From a checkpoint of a small transformer trained on Wikipedia: width 256, normalized queries and keys.
Each number is 500 + 25 x the weight over its row's rms, rounded and kept within 0 to 999. Layers, rows and columns count from 0. Numbers have three digits each. The size before them is the row's rms in percent of the matrix's.

# layer 6 MLP down (transposed), 1024x256, rms 0.223, rows 98-169, columns 128-191
108:501503480467499487548495447472521494449486522497487536490510499540477505517506504510505551489524516507495464518527528460479529510500457473502521516557488576471523492524527475520537496469460509
092:499494504526534510480558496509476528474549491459482554489542484512486521495511486457492517523537488500523518518456527489514474497468505518476546510536516501541478560489558500483522542532522533
105:503507458494466491455475533490489498537519533472502511511492502506516493549487498471498460494553506497515539497496479525498498485519497465457455513499489513513510529515457524482521539490505505
101:500507419493485555449534516469480505546509501509499495518447511487478492497505506481472533445534529510469475494521487513529482538509497503467468532491495500486503492497446522447541519457543511
096:482443550429504531553495481508500490509529522488511508501490495496501507467509508534500492504520475567498498488549515489465494508472497489464485468531489515536533466489485516474493460492496470
098:499501475487540520498486487532539475552490486487488486510430488552470485506456488517472466502434522446545490518472467494539513481471514463473516498450511500460515491502497509559516511508501533
100:520472475509448514471503488491482490434528528504517490538501501503546504463502503514485494489503535509547463497458508520474481471465517495469467526560478508486530512508496483492512507520503510
100:539486449519518487494501479456548480485466482478481499493491502498529488515508533507463495479497505541533521481467497463477528474453493454500546557501495536520441503452466532473549492471527522
101:510507505451475468491499528515485521543561504502465497514525482490502460513526504494519527518500476499479515510487470477496521516464516472491496467506528567492482497487496566485471510441449497
100:430514534473516484490488486501450460505525473524496518517524512500521504503507501491532532469479476518473513510493474465510516498473506466483537485497509529533459492493500499484494500485500542
105:530492493538490509480544512502474505512524513514517501538509482490518527510517468522540449447468537480503541473498499506486480520484495458504512506480476483474502530481482485514503486460472521
101:512501510486495529455480471499488474497486530495467470497473472503519531547504462486462500481481525492497523516489508524516506477502511473522480498494500547529515498519527511489473486528518519
105:501504497503497498527521544456484520522528475499519537507498522496508488497512491449489492517537493493512521484500477527462529496523494452502484485514492510528491440513470480463552539526494506
120:479514486435469482498485548455499492473484516543514482529492508531551531516488499529483480465511533491478491478507513523482496496496491521511499498527512536506582519472481524494490502533504484
091:506489454487540494519521484540498529482485539490467461496516469522474436478479494521486487498503513510514476489459525509428472525504512449496537543505503474510520461511487469468480472479512473
100:511508475507507505473466496502525506463534521491454484497557484511534502499506482465449532438512503517524483507522532507524481561495483527494506495509513481515513543507493486528499489525504459
100:519481495515480499526501488510517527504516480483464463530477480508489517529530532462527478508510470483524528501499551544514499490511481509527517495506498489441497467510512478465515509486466497
100:497489504518500555489488509511528486509502532457490512488493451563473492516472538470534518482488483485511502463528498513518503517511510533541533499460529461471446494499490498503449518511498446
106:515481489527491528471507470547539548499519534506500449506516488540553497484500495474469457461522484452484508461511496480505487507495551489516479430525521490537496534507550486460518503534522500
104:453479519504486483513482458527506513525480535516500465485486494492443474520502528468513519499505506508490504476484458479529500566477495481510496456489441537476502502476505480516533493514535500
105:512523527502461522507491507477492520478505491517490473535499509516490526482508540480509567508533514507467457485509468546504512507489491493443496473500483500520466467479536507516506488436521542
095:498512497496478502497448477514502536499544482515499501531499513484494503516518444513483505492497520472483491525496537522456488541512500546511558543508473513491499495488543491517498523483515500
088:513495507542484512495523516513514519500507453465496488511480530500532474519519556501503507475521470504514470508498512527507533500463481509505470582474483465508514488501498492541490488514504485
079:504517525481480451477512499511494487454489518526560450457470510504464478496466488477456494490526521510524497506486481507479497510479569489573506497491503506486495483511439462494491481499461450
108:451498542540501495469490518486496524508478500501441482494512528474524485481549498492464525522493551504493504476480474519542543455509468487485485525528510542458458537496498519507492481507474472
097:532497479480503540516487490545514520466459526486533518531517501529540483532518514528529520476514513504501485476516499453540516533491508479508516535481522444485499519524471457515474526517528532
098:498525501543498517489529512460483504494524533481489456493456486506534520479526525500508479523506499498515540480521537587496544500511487534475466511487497505490514484486539501510484522508499501
099:498473499465503517485471486516458516503499547515512462528533450521515504483487479455508501522540533483475471490550508465533495529532499488517529464525517518509455453469528483510556481512502483
102:505506522503498497486477494493534520547493511522479445516519533525498499516482490443535476499534490511499514510463451519475500495458518511496539479515510546479476483514477514493507494488504434
108:506500515525508543458504477523471468436433445488478498469509505497481505481504525444495478483501470503556461499509518520475537472480481544494518489487501454516510480481514486510483519508523479
099:489533520487511522503479452473499470522490505484480505495497502492487528517466483467485493505489501506464522546507469483519522493481479517530450441556490505466532498481478555501492506534505503
100:512539533511500521455467459527537550510472499474466514514486479512512474472498509491517524513550514496526495485450481475506502504514457525500481538510481543508510504510504504531499508485471483
075:499543462526514516484492464440490498489509518491487510478533482511514474461493524509482447496470480478481530489491520501505459495461477536495567505531417508491436450522479511480501498478472443
097:531538467538523498496482527484453494483482514456493488532527484524475534499528520494501496516474506517496554489533524566541475487479493477520513542511507530496516489500499526518522527492502506
109:501462476523458515462503470503503487509480499469464518522472549490508507470505519513477472526491467459482515483466485503476509512503500487537502563519485506487529554494461528472470488481525483
104:517515500498517465452483520523523530517526509489489520522503519507546507536509521491541486546526553478515481480459477516526448495489500506520538519489495494498471491481487514479481486482469511
104:499469533511509507514543516504530486480512474514509521496478502486465513473506536470499445575528492454555514467504505508552502527537455469477546536474486534518447497477523455518511487504500468
102:504519524510497445518513526495489519480508522522504514477544521497451517509516541487472492502473520489466493522493483508512494507467492501457494450489483466522496533471521510491500524501517538
105:524496541505520469504524516530507498503499489505488478512507493488494478501455525489463471503503463532477497487525487581514522547474491494511536473526470479534481519467525520544484487483507464
098:522474475556493549491484503483526530440508468507508472470554481467531554505523516453508520522480471478517522530503487542492526527524522505533498510477474475485481475496500485463506472526476483
108:514511522513497464483492489469494467491482490485491505483497484505491495543503473515549509525559505527525440488459521562509528492470510477514473484516527492491519465495513482512491505531512533
096:467540461522497486490516511510472467494508545509475516492494542514539502484495487512478513550490494486496482516528482498466457441528464557490539472501502493503506465520518515501496502493468512
090:479485520495509532558497472479486504526460513548537481546503499487525494500496497520516467508450521461512478512510472499514500478507456487491476517486508524477515469504513506452502507482495470
097:501496499526480481469480475529489499533525523513487488486479554522473481485524516521532517539451479482483505478516472481479524482495496492531499482511449515546541518538513525514466511466430491
104:520536462524466507537469465475510516484444483474483509496504502449503459476503486544516519522449520504501455524491489479544521500535522445507486508492516531497509499454491476457453488506508538
086:512491526475490497507521523479489481491528484500468524495489467542471514509495481477520529540453469476487507481545551495498488505513510466568528476508470491524530542512485474484460505495484465
090:509509469468500496468528455484474502495502463512493451482480513524527525508463498500524503468486531454513513440517493487486459518564491513477515510479519461509452536560513503497542483473493495
105:513497453450510511506502474489491525549502438497516499482465472503490491460490463535502470476451476548467530470516492510528533508475486471532511480505515518465441492484511509482526455509419516
105:482529511514512501493489462508545516517512520502457480488486520516484499485519499496519500516450541500497487505497470572476478504477489493504508487488472501542484491491507491507469455479503506
102:546516567493489476484540561485501473512508508498494520500495513477510478476480465526475542464544520491480524449468509482500526516479506530456512536456499533502517493493498508490478476520461477
100:506474492482467528516472476534461514552519463493477544506483548522512519500525496460507487510516478502511516505479485487477502528529471486512519466509481479503488478505490496528489474491473490
104:496527529475469505518470511439485478530528466506464495499490475497522512447470495525507599499488511477488516503535489455541526551481503528497479504488514534498491533514503503492503455475483508
096:514527516558530487489486532493465471532473524501519529497500489505513522487524465486493496535490505530553556496540545546530518428505511501536496480496497493536485517535485527518497500480527479
104:445559496509504502566522510510501512490479499475471515466493552490528511505498451522449535487487490485525562512515487545503490491464501536535514518490486525510482515510493491494504469503498432
108:474480506490537540481493510447484510510465494462475532499492476537498511466514463516491461558499518458447546501505491478545507480493502511432483524530510493475541509532481519499471496487503471
101:479497499508487533507494473503480513466552518479484536505511472510495516471486455509550542521471553524511509511502530487525523498474499490537540529490472518497518474438516499451505480496494496
101:541496509503521477505473499520475521505470543496520515504477540489474477495530513501482469486524510513505508513484481492498452480505469525513541484502520435473492515534529494495552506520520473
106:494505533500492531521516499521481477492510524477553518541505482496520461487477486489520443479532509513497511484487490504495503480505492510490450495489496475525472521491497487476478458501494441
097:458508495524539518577485524464521478477457535533494477525512523474500510485464506491487489533493483464488519538486498491499509529502496524508444497540510486543523480489494501550505497497556514
094:500505534480472487471474508453444474528495471502544515519524497467481521483496503490503492515499473500473489523513500530503507496482540528518513519504527505476535501530477523433512481471482473
098:496483504479480491499553424463506480444494470509490495455506514490491503496527445513511521497489510514510498513518511494535499479530507510519500498532479485479493503501495435537522477525534492
092:445481498515475489470509470497495445526469486497511518507514522489501498499481497458532499528494504496494500506519495505498484527537496522526470469488480547544560517519525493450498518518494506
108:530521520476522490484479539495576502472455490516508556502492502477457501539521495529475496483497497541519510493521497487525495516484505464497521498471489521465503501485493501479517491534514538
096:491495498468475488497501505496497508485536482512513522492543483518492501488543439484511492499501497481468543506530454467505526497523480462498479481498503502505557529501469519530504487518488483
113:484471470487519490443524484490516543463520533513498501519456524531495481481505533531466495473469516551470495491530531491457491514498546496453478470519454501514462488492502499486508484499462493
098:529486504515497486535502484530520500486548502545516478524550517490487529524515501493467488497507506547481513505503507532498477521503520528534525460511513485495536499515558449500496539518497504
081:499495473513486521487465486460459521481514493443496517482472479469505512504476519462489577506491470475514490496521491502486486530475482498460529484488470504411504477494505535478516467497476460
100:486518467528524557520458521463466468501508492515526508498511528526493483481496457545455511530491499478495513511498496487465496479487496492576488493506517453516507503515456513489472460464486516
104:523503524539456503551503535497492481511474476519575507478484495445491506493489546491517476487499531476501517460483504519513490494528526474544488558488484509504485484488472512484498438499493505
109:478538476494491497545501446496480479496513509466459493480463499475474431517443464510495471491500506524512513500473467518501504449518526532521513454505495512487492503497489478499460500536495517
103:535499488493536493498504526529491499540529508467505496505499534446462489522473464504545507508505482519472453519534497502519525470504488498491496495487513513509499511463463555520510496543517514
100:526503492555482501521517446506495533512479507483507513486485484488487478506526506466476520467498514485504512528490523469485454497538473491545488462520422515493546523546471533468491498510531527
# layer 6 MLP gate, 1024x256, rms 0.239, rows 99-169, columns 128-191
097:505516498492472495522494494498509555507476506506520505476498546503488485490482481548500500521465489504536478521499535500491526494509504489525512542544482496464536471519514507511487534515497488
103:478525490473457507475480530534537506504495517517481524497474490540527477523492517470502513496497502533497485491495504517531483483497478515499550479493515488502505481481516501514517508497532426
100:500500502466496498498495520473475488503514497476541464504492486492455501490518496492496504527505529504491503481509497507468474526461462515467484463511483484477529453503530467541515515514510556
096:541520499518501476534490481534526501500499460515505482463449500496478478491512497465476499525483443471487499519502466518496460506542489538504490498527559531465506487478528477548488477494511548
101:542497519532533484465527416479503548518531527504488488512529492512457543475548503498440451510505485491455500495491550502524484483469545482501525467470531504501519532492483512488476494487528554
096:452500491501514540494507476510537491511551468504490538464484535515497474487488508510502512508551480501486490534464429459475452513512493464468478502493498453498499492512496540444523481480490537
102:491508488488526531465538497462525472514505499490514507504461497512524522500485510536493492496509523522514486445496509456503463504485494486516522510482482500491497502438524502502514473501429497
095:508514484529515513525522527499475504542476479516531511504493482522519477493500533510499551527522500493440503495476511488477511466504532509483503461513486505485460485503549484534486512510522523
097:497470487490518524489481468468499512518462476527515549490548458510478532544521517463530495520517499486507495462503474512501523467490486493496462495478547497502542524517502479526512513493477508
092:486475473488477556493534471509510501477531503547507502497487468492510561469488513509521505528474513511541564490481488465441466498493524459476537532524508488477502506485516453464490447496548486
098:481445518487535520523479472518515498491503470523450465492529509483498489482529527512515516498543506514467490496524508504538514517483513523498523535475494515487460503505465442554513493518521516
108:496484501481496499548513444528466458516499541474481468473529452506495476515487545482526466545455493527477457488496502493472457494550523520499516474502487529547493526468507504515501479499458484
106:530469467542526482532501480513483487559539504574508490508481466537494496493516521480396490484477473543515497539523481505477497501538523478464480509470505495502465486481507487526509475537545447
093:511509519492512506523499515495446484506456489473487501526540522507498473505513476537503499491452520522526514530503512500530474521475518502469484525522490509520530524476508504442494484463555498
106:502502478493502536487473500532516481507505466506511522481512498511511489465506506514535531518497494469511503476498504541477542458497518519506452499473524501471529471491508498497508472488530510
103:478508483497514474494484493505519527483508462476514465565498479521478500491487498530572498528548498496493516497507501490498530498510496481500527489512505488499487530513504507477505497535459502
093:502507520524508545476533512476516494494489542489536503500499490504449448486497510507530500498491488487519521493516500502522514543443549479538459458482523507504510450540452538490506510519530503
098:560491486480500505530477519488484471480512492486504480504418523487499472473523542501505486506452517492474505515514537463495482485545487502535535511474511517512489476501571523467517459516510476
118:541489479474540504502495521501462478466486476519526505532495487471522522510488477532525478532514540509492506514485524509492529473479496528484525485499534461525482539511508530499448510457469506
098:493498524463469497544479493505457498487505486528530505547510526493567516512494527535516509491486531510466480497515497489488504531534519497525493500488498472458514484454513554518516526510485514
100:469505519489470460518514508468522453504537500462483485467486529499506516552488506487499495500492504508452508509486485490459468490487569474470492483521501495457499526484522498487472524505468532
101:506528512480509498483504495457540485530540498506540538516466550466539474527545499479455479451473526488558491533455473466521511499489467434477524516541527508468494491491534489473467501495545490
105:535498480450474474518470501534485472503490480479518510514492513523514465481499467479452497537461498464514513477500506507493479488482515481541515505512482513481481476487477520494529502520518487
106:451466481503493494526496490554514529485461475466478538475520491478478498475495521496507531486548509489492528509515495503553488500507513518469478517516512484512502462460492490531492509438438520
104:525509499461482505488530507509553445535509490501493484516483510495523538520484529494516476481505463495490527534497497521515515588491524506493457523456519482493509483488522520521515485467482504
094:538481535461512486522501505485503551505517449505501522536507492497464528530460494483493474529478489478505461507514477482534464508446513493492530490500497497525446483503499476471543503494506493
092:507485474493536509515493539493515499516462463498511475500537518545498499496501506479472536548457526467494468482492466460482441520521522513501492538480490469520528456517497494489515448467471460
099:501501512488496510449474479491542451556525478464493506551450491525503484498478550498519538475514476505479484530516492482478509460471474487461517484505500486502481488498486472508471474495511528
108:463485494519525500494534483483537488505517468518499511488536471510521454508506464506474519531467499525506460490515490472499514526454497506460499540499531469472453526482491465522516540551477482
099:511506529454490494531469529502493523458502514516568487510510481480526500523502507552486478531480500492539497516473504496549476462461535518510497497531501516501470471516489498503490502526497484
105:463544501529536563489501455465519490492510490496459492458488476489520481512485492517514526537492530463512491557494478462527510504502536490498480503527497489464513518486513500468496477535504515
088:496485506529511540479450492500487533491471519493492494481539548526503512473486454513457479511504499496503504468507510493507494473442497533489534492495500528536514525545493483526481535486534450
094:467491500497517526485471511527522456499502492495525514469514528505492508505522530519473519528489491457485527539551501516540500528524499496446508482524500530530513535524477473508511517493537505
084:466506493475457549466507509469513507505489518501484464512500516498462504522437514457514468545519463474503464508535489492556513501510483507515524458518473493517487542492482473501451481501520514
096:518439508505422497507534484508513485498477515496517501467487475430495532509469510490506516491491499510490498477517547483468518498543532495444493495513531507516514503483482496474543502497478478
084:468483492502513493517503550480467518514518515521490476513509477495527505482474501537506503521483478551490541528465499488515502573532513546556467544449474514532494554498476513537513485494483473
102:487527494490513471512497511462464509468473465563469512521469483491530484525529506496503549492496527491536499477495521488503444462471497497482486472513464502478476477538513495513536519477507493
097:458482475511479503471492482481495508498505522515526501491453490454494476504527499492501497510498526504466520500476491453546480489493503503476520488497493494463516515557498511453515436518519496
093:536477489460475453480486505506484517505497515517521510474466518501500530499477521495447494503527472508518487495495543472449481499489523450522522463495485529545467478496505483491497512507512510
104:503496525540449508491517494502510499490469491522520531467534478506471543501487504485457502493504508534490506456525500521513503435548516502479512474514471486478476515489497494483502447455492508
093:467511469509506503502526481486514450483493526478517497553507517539476519479515474502527476474468470512523507492500522506528452496479504490502485483503527516523458491503519489492532488474476506
095:520496528495498534511510530489498484533516506466504532484510487514523467500481518511474554495489499518543486509512490518497474496490516464518521526476471464484490474498529528487480522502528445
096:451472489490501549565469544543510518517489518512552514493488493492497495496467502514565488508542490492477512482515517493503513485528481476506529511513473506451501506518522495526487503514460516
102:491494447495512502537508481500492489442505500483438529482514541505481478517495485510508447525509525487495487495504476488487467538484471483475520484516520519527566513497513482486478480505496516
105:499496473446540528470491526484530486502450481491471537572505475513501512504522486543475509501468511496498533510514463522493510504489531499508517496523506478538478528505453479529435500502506478
087:486505496483508482516541488531494492497508483505506443550498483506480485533479481521497496495499497501531499505472497510507500502466479472490493499546515516517552492485524484457485505494516478
106:503517468517547506443495515468491506515470485494484490498541493539489466538486499538517482493538507491489503495518496516467493501476518534525513494488528530484517539487492477494521512474476537
093:502494483498535542530485537513495522489440469473520520483508447500493499491504524455478505539493490484534472465503475477526478470499479478465510514491481528566486477534472514528534502499513482
093:476483522482474474521534512503511517518503542494564490550477464497538541497501516476497514530499476522488537464538491558493500503488552499474485480505501519540493455460492526487479519482521510
092:509473558541547531525512493509505515497540483514509471503501522467429511533496558499545492522525508488501442516489500540478509563488472528474533480527486527523511516491508482482502483479508499
104:517459475463492495497511447494499498481497503507507495462561495503501509531490552503526477510556489487512472509456506517519502488520496467490441497490542470538484492520469479501538527485484466
099:536462505504514512477474527467475505471422504534488473490496515473485501508466496507483500480533528487468538480499514545526492451477460507491528532523505444495505507546466504525462485451506532
094:509506493516531572480504495477489495490528505534493498503512517480535455495494502484510539487514503469531478518518481505507502502494508509529514483508480498497551515508465470535500500513524491
097:513463502520478490492471497523506540522527501500529470503501508502483473464504477503467484465471540482479491497542527548494491518471540514491528518467482489500502499562525500485509517450482546
091:478500473491522488459523481508533518527510512475504522491494506516535490514474531565487504472500459498522527516517509490496528496489507478496517489541477487508514520499496523498524511473467511
093:457481529520479509529482492481503516540510465510528501488462502504497437513480533499499482502499515457520482512472518489450519461515523520518472478481486514486522495520497493512480474495516523
114:500503457477524477527439462457527489523493514479511477481511502515470534472474490457508510496492522493509453527491478540516502490497507463508492497512537479460491500523530461520504495481458470
105:490496483485435506516474482466543499516495494537463508495501504498469537506482509513493489514489512464524500514490468501471495495461514499485507494478521502531455476503510454502442461491468483
103:482496471530484488446496523482514482496537509487531515530487492506499540558469515534518515547512486527480483496510520468536538481485511508495543461547530505544500472489513529485499516508514516
105:480543529496493464507458491482498492506473510508497494486498526467502475491513466528508513496489521529496470488482531519506547487509535464524518526523499509518503497492476519491500492527478531
095:522517488470475531510545505534495500482502495484525494508506519492509511478489528474488488545501500530511537521489449471473492521513495463505499513502526462498546493498478543554523524534505496
105:561510471492484493511516505517524516460491484495491531489498538492493499484517490531440475516468507519481528540485485569481505528535486502510466488482500498487521498490518521474470515539551483
086:516475507517493478498468486460472500478440524531502520510474486453468476543485509533511530519502510483519503481484512480458481511532474469491505467447456479519483465480560487543538538510487539
116:520502478477450462515521551474470470512503526512492530507484506526499496521524517498465462551510500520506516497495479484491510521503521512498503544484508478511565521511501532510480508537461509
095:520494494503514516509502512490482504524550485458507540528501497508507517529476489510516519524471496496503458503486500525457503473515522510524493480537535523463496517478489469534547495538472498
099:520543536516525515491474528492513534493494444525523507503517519542497550516537518537508510516483513505515507505566461491502555518489532464543474497499506530514471527504556517496495496507466496
102:568486500498491478503553535487514511498486476508468496476496485517486502472486463504520501502525478479452551495478478504552483484485510480506498491522495478512544508487539517493520533492491532
099:502527483496498504518539495443474490469490514494521513468440507512527555487504507504523490514525469503474459530499513540495504522506549548519516539483481537524506473501506517508478486486459503
097:531500507450477468497560498511517498516477506440503480504499521503476458490545526511512484480517507500535517534510464478530436517506498477519533557549536494499459550493488513468476535515490523
098:483456480541532478490489492508562456470473482487506470496478513489471506485482505470491488488443488473435451493517508478461506513526529478478505504493489541502509475517511528494505489456514499
095:525452534506507498474489564488495543484519506540508538504489526514542522455511494519516502465519525489520509450497511443504461507467486513505501497494485526477524477487537534519438496483452454
# layer 6 MLP up, 1024x256, rms 0.246, rows 99-169, columns 128-191
097:521567476493482492463490514509486489471464497481494496511491453493462498523504510490502495509524492530495564478566444484473529493551485476509481472532467509477483476479487525500468491460519513
097:558466505533523528501504507479479485492515493454503503516473529454500494481507466485522479496531508435456480529487506515445491536517581472476481511493509557504491522503472518509527501466492538
104:473456459472446495505488444489499478540492465458497506492489477532498539493464500523541482519500500494502512469525522541492500465525488505531492492535494509534487492470486504517542484500523518
093:537515513493485500471516510481484488498521507488474516487525549489513507502473494467444488492497536501513520493498531488467530480465495465485488548509464463471485521514551522489502516485516505
101:476502478487456472484551458527502485500478510564466488517529477512472494502499500498525536480438509506530522511543489512481492474494486488485452531515532506521502504523472488482485529453504529
097:512516514497551528484551486535483477494529443506488515506506555538496462567526452475533510481517448504465502522542501502506472500526511485531486551492513492494510490508499526506549489482507496
096:478482516517527477486491513546514500489527523498428543498496528527487473495505472483476479466468407484498502514520479483501454482526501492470478510462515492515477501524470479544506494511441519
097:492497451500479512525512493480518498467497510447465467484515486502536496509480483476477480508498540499493508508522518518480526525492462515491516482487474515562451498501490514522516459510515489
098:473533497476506463484500505491530502529535507488493475498475507463541498530539497489485474530487485503531492512493500508533453536499507494535476517535490490478483534518482503499499520497501534
109:499505520505492541468482497496466496509506494512511507512504479500513513480490473498544460489474493506504535492468505510479463502462525432445532467497493465513517504517479507508490487507524512
102:508505490487561552514498506503522498477501481529517524497541517481497508492466478491512486487552484482468519487508552505516464541528529534446554465459474512527493507554520509536504466499490506
097:458522460470487481530497462520511483491501507484477532490462494465571507502500512525496522516454529476539490495513500488507489515482547456451502546514533464465498510472492517481521515514483540
129:455462505482491472532533486467516510520491491492504506528553507477483477518486510501535494499493494514517491496485512497534485510447485535439509521506495493539498508521494485512497564505480529
096:488469509513448520509475514472524465492497478549509552507455488486526554540488513478481530526518503510489524481487477452528501497535473486491490452491515485448509471508533561555473527533507551
099:468480532499486511478526528488497514459531480490522529500536534509482502471524525477505515511530545498530523474520461471472491473482436489561514506471508491505497546467501502495513458507487520
098:506469501493542483467484509499497504457487537456511533488503483541465455500481468518500507516505486461526509496502495480517517495517503503485491550484518472459474534527529500512521471553515503
098:481493507491543501474489498491508501508487507531525528477463531522499504499542513488515506505452492522465469506494516453484486493513492455517514517511499491465471476523485507469485451487484531
096:479501517465553466543538489509446486492487479509525473560492478550512501531476561477487536473488536502505515519477497505524483472499469494488494509507491445454508493519521500482550492450490465
125:493523496456523492502543555505480529429498490500476497478543488470508533472478504525482510547535503464506480532485539501521534471488455509473535537513497488522523534506525545484475514474493517
101:528502499466514481517437517515480492494512500544497510469509523483492499467469483504498461509496543497489478543481463499476492523496481512529492499518527460495468535513518484485460538495517467
103:508506473502515502521520508461488468491465444497503510488530491497537522486475513465494510532499467531454480510499510512538506510508501458531485547540518445515544536511497501498474508515478467
092:533465498472519520484465524476489541501494517489500482494490470541540507477478472545479523481527526487492518528484523477489467493518529467492511474520504502507499448491504510482516490539526460
098:474485477519499518494535504450511476554484517527503502496496484471508531501495539512522498462538515525500492513530477514497500489499506499442476506532512487530531499528527512535465483485503532
098:516503495499502490491540511519472510485535526510520486500532540492510496525497485468480439479495538501483467538479505464451524488487493496483495514553502495454485533541486517475536535490532495
093:533538461455466482437536508490479517531494471498533526492496487487523493509511534467476524482538491475487504523524476558504528497487510495523456513485476491511497532548488525478499471490510530
094:455477474514492497497462456466464537463489470505499512515526500526496466492513506490543497506531547525468496482467528527438478534525519513516503539469459505481515531466539490459545510462522495
091:500482528522481486523498471503509528514512529535486482462511519482504510522480518510481476476538485518480484485492502501551524495510493509522454447495494493483431565470513524530466502503528544
103:493438504473472494478485485489511497502513509504476463534460533485481532504537509474488556517482539476482493521536526511464515512491501510525507559513523487547476487505455468483490518522528512
120:494502486469509466544522523486508526500513503496509463511518505492479453464515511530530487473501497509496557504497517496471513499525500514510539488513507515500512493507525521474517480476459510
088:505483503507492475504549515498528491477506482494518528481492465503499526502500502471450500440522478508478498511494491498503512518487453540496520495546482523506493514489448513438497487455498486
101:497532530495503542545480466524510532472517510523478497466509517501513475479515523500491539537481505473534525512529501458490467486485547479507520496514470494511495484499513542448538506512530512
090:497521485483499495525557539494504453522515500520506528539512476494514489509538486516528527497480470489510477511517504518482483545528508480495476492504492483495484474471494502479501489524475533
098:446451487479481520502470477481512526508521540475480490459487523497438527468489517524505470516491489495466470504475450452501523528510510505471513467498477493498511447493477481535490511538510470
093:453500522557507485480488534475512494489496490459496514523488511529488488532444468486531497562491471489497512504505470516531466461502484513552494481539494468448491492505458514500500464524492515
103:509492520474496492515477476461541459505503495482473476545514537496486495501515547538467472500481521503482513451442500506500520500510470479540515462515500503513513504448456514495508485476536526
087:502512512524496493498475464533531484483495464525508547456531552487485471469529502536475515500509511498522475453540530566457497439501478442508511483478500485450526429461507520502480486480503520
096:514489453516542507504474469523592508508525507483498511507467520537445521503518492464543543470482513493493519508503500473501598510513467514503482557509474530523516471510520473516521476532497473
103:514524513531452544529481503473498512505503510520509493477441513487530508534542488461546515494489485488468491536530501471479492510516505469494539507471498495474489476499475522486545524502509477
097:480531515500522530528520516509527496534514519525480487484479498477487524510540495473513505483506484501468486532508547479509514483530507497463490526537539466506550510473502495516498520452463486
106:473512532521537464506468554450529491506493500500506455503515496474461472481489489512480550547554474481543510528474502488486482499481541523484539512466532521493485512477491513530545507493480501
091:497480530461502521515504516513517490463513514506511456501529520525464489492489519470495465507494528506503487510510481526511463514498497479515472495511519502513494493481464501488511460463523529
099:507504492515502489502491531513508537497528512498491486462490476524502498481540466526494480498490497502490501462478522504513561479513445534455506454482473478505498522471537449521512491472515519
099:506459553515532521533515518485500511453477479518508551527500492482527557537502497523526539484508534518495496509517500507498514498485494543503485477506505486492494478470454475495492529549532551
099:496494530525474541492510504499522495488541511468497511541504444452541531490542495503531515508475517519496481483512460539469516533513519456541512473484446524471462506476443476449536506485500472
095:509456497529526472520492434489531461499520540494487533503506523506474506547509494486539473485505458493504550504518484473565482508489476523488454528505512515514511495459505509536509485526481527
098:519472491457479494501483505441483481525548464475528532502559491467534450493490495503531534512524494491521534520499499533518523463509521517480527501506505529468483507480521530497518503506510487
103:506488484455503490516515519442500440498518518513469509522499527487522508527487508485484483472549512494490518479505485497542490546450485502463455513520523463526482507533525500483529506490552518
099:495473447474507490489498509502481521510505453519543503518502507492517499500476519502508438547458522504503471476498434499533530494547532475517461458461479499517507504508478511541502474489507507
093:457497514538479536507519461522502523517520545498479488488463500487493535506457519507500525469442500533486490486513512487481493516528461489508501448499500440494573466459514515496501492515464492
092:493498517513523439523511536535525518489498523499516475529539500534470512504522504519500481501497479490512529566509457490550513468482500528510449510513483532498476498473495496538483501502538541
099:549505501490485483500514497508488514457440518483488500520511503543547516495493484490455503511477440532484501531458505473488477589480500480465511465499504476489481474530460491470474506517512517
104:463537481473491482538522480506462502501509521508469455491552477500472486534502476487514518490512493486471437478496499492441476547526516499495494522464492551516508518488557492506526499526485471
094:459511495514509528496443487511488478500525528470499469481484509474514502466522504502479530529510474516532530479499519505492519524518493477486518483496465476489491519492521499501506496524481507
102:505504503475476511527448509500483520523500553500496466501476513476516474552501487511496500518467524521514543490514520533465501519498453556518495484520508514524522500522516534557517491481492572
092:492487478515540504487488511495478481526488497526521505501533543531513495478474504503504533460481521527480529487496531510553502496537407540514495538572490505506525512512524498487517476465516489
093:480473500517487525504493479510537531518533560516525500531471506496525524456490529498572501535452474494492526515480500495500512503477545495478490489471546522452466499514495512544506520485479476
113:495454498524450492500568501498538515464497496497499511514490498477483534480520521524455490501526468513509549500509521449539541487508481489469490507475503477535489504487459523490500483508478505
097:503514471464491508540444470544537484496512525529481495518514517460502536526502476477479507499522464511500504516510484523519537510477517489490494462486498499490529448481515490526474507499490486
108:491542456546495519498473494493509519531522483455519484512455503507558466497490529483552526547520515499522455548464511469463517466515476480501484531532485511519496513538505531526518542482487480
101:512476484470540535483466505500464535526493548505495462515502514496482536437517514459490511512498518516517497479455515523479518548490441500473480524508434520549529498526508517490533494450479478
092:487507533486545516502492552478519558493506494477506484501559519492522515505470477503498520455479483478497497502489507504427498546503508444467504493461519465506464523518535499465499485493519503
101:505496477496503522493546484539485488481479526480490507521481506475457495532483500510478483520523514478504502498468488519488545482493464547488451519533525462536522510515533477482488497530475521
101:510450530499524500515511493542445515515494481488483466536489534499487520511525534501466508540479492486510514519440494495520511491497489477492490494486519502480465525498503466506512475501493556
118:476479469531487511480485456514533524510462454473512523509535525493502489503478509518499491464489518480494517547500496489508507530470492483524491472497518529506449494470492504529502535454519451
103:512475458468534493547501511516473469497469458504502461513532504486499478501561489446511523519500478443528507539520450459496476505523502504539460520491489511481512472483521471523504519470534492
084:491481429517527524495532460470505492521503502493541461491542491525494498511504479496495506481537503524460489512474509486515522450544469538488526535493488477513513499468476471505500511481491519
101:491525525525492427447544531569506500555463503503487485554532511508537507511503512509487488497490483518498507462500458504531495510468463501517556506484463519498488480485440512477483506481511474
095:421473538490494511456496515439491504500520562485479480504476495512506525483513513449475522524470486478510456497532494506538497519474499495495482475532509516479547476487511487472508491503484456
095:473508464465547479503515506487456470530498442499514476472503472515475470496458561509504508463521524510483525515501484511490482495501492562550491499500494490502519494481506513532464533482543542
101:527548560492482537479510476524538553493489472520496529523473471487465481511464473491486489528476494513519522496506551513493483480487544526494510527482503518558493489515467533555488527520522522
090:547530504507470469483504541532523521491532486511515498517471501499548505531486488490504482513480510493474499504486545460510471485531487486507480516487487546474526481465494519477480495507514467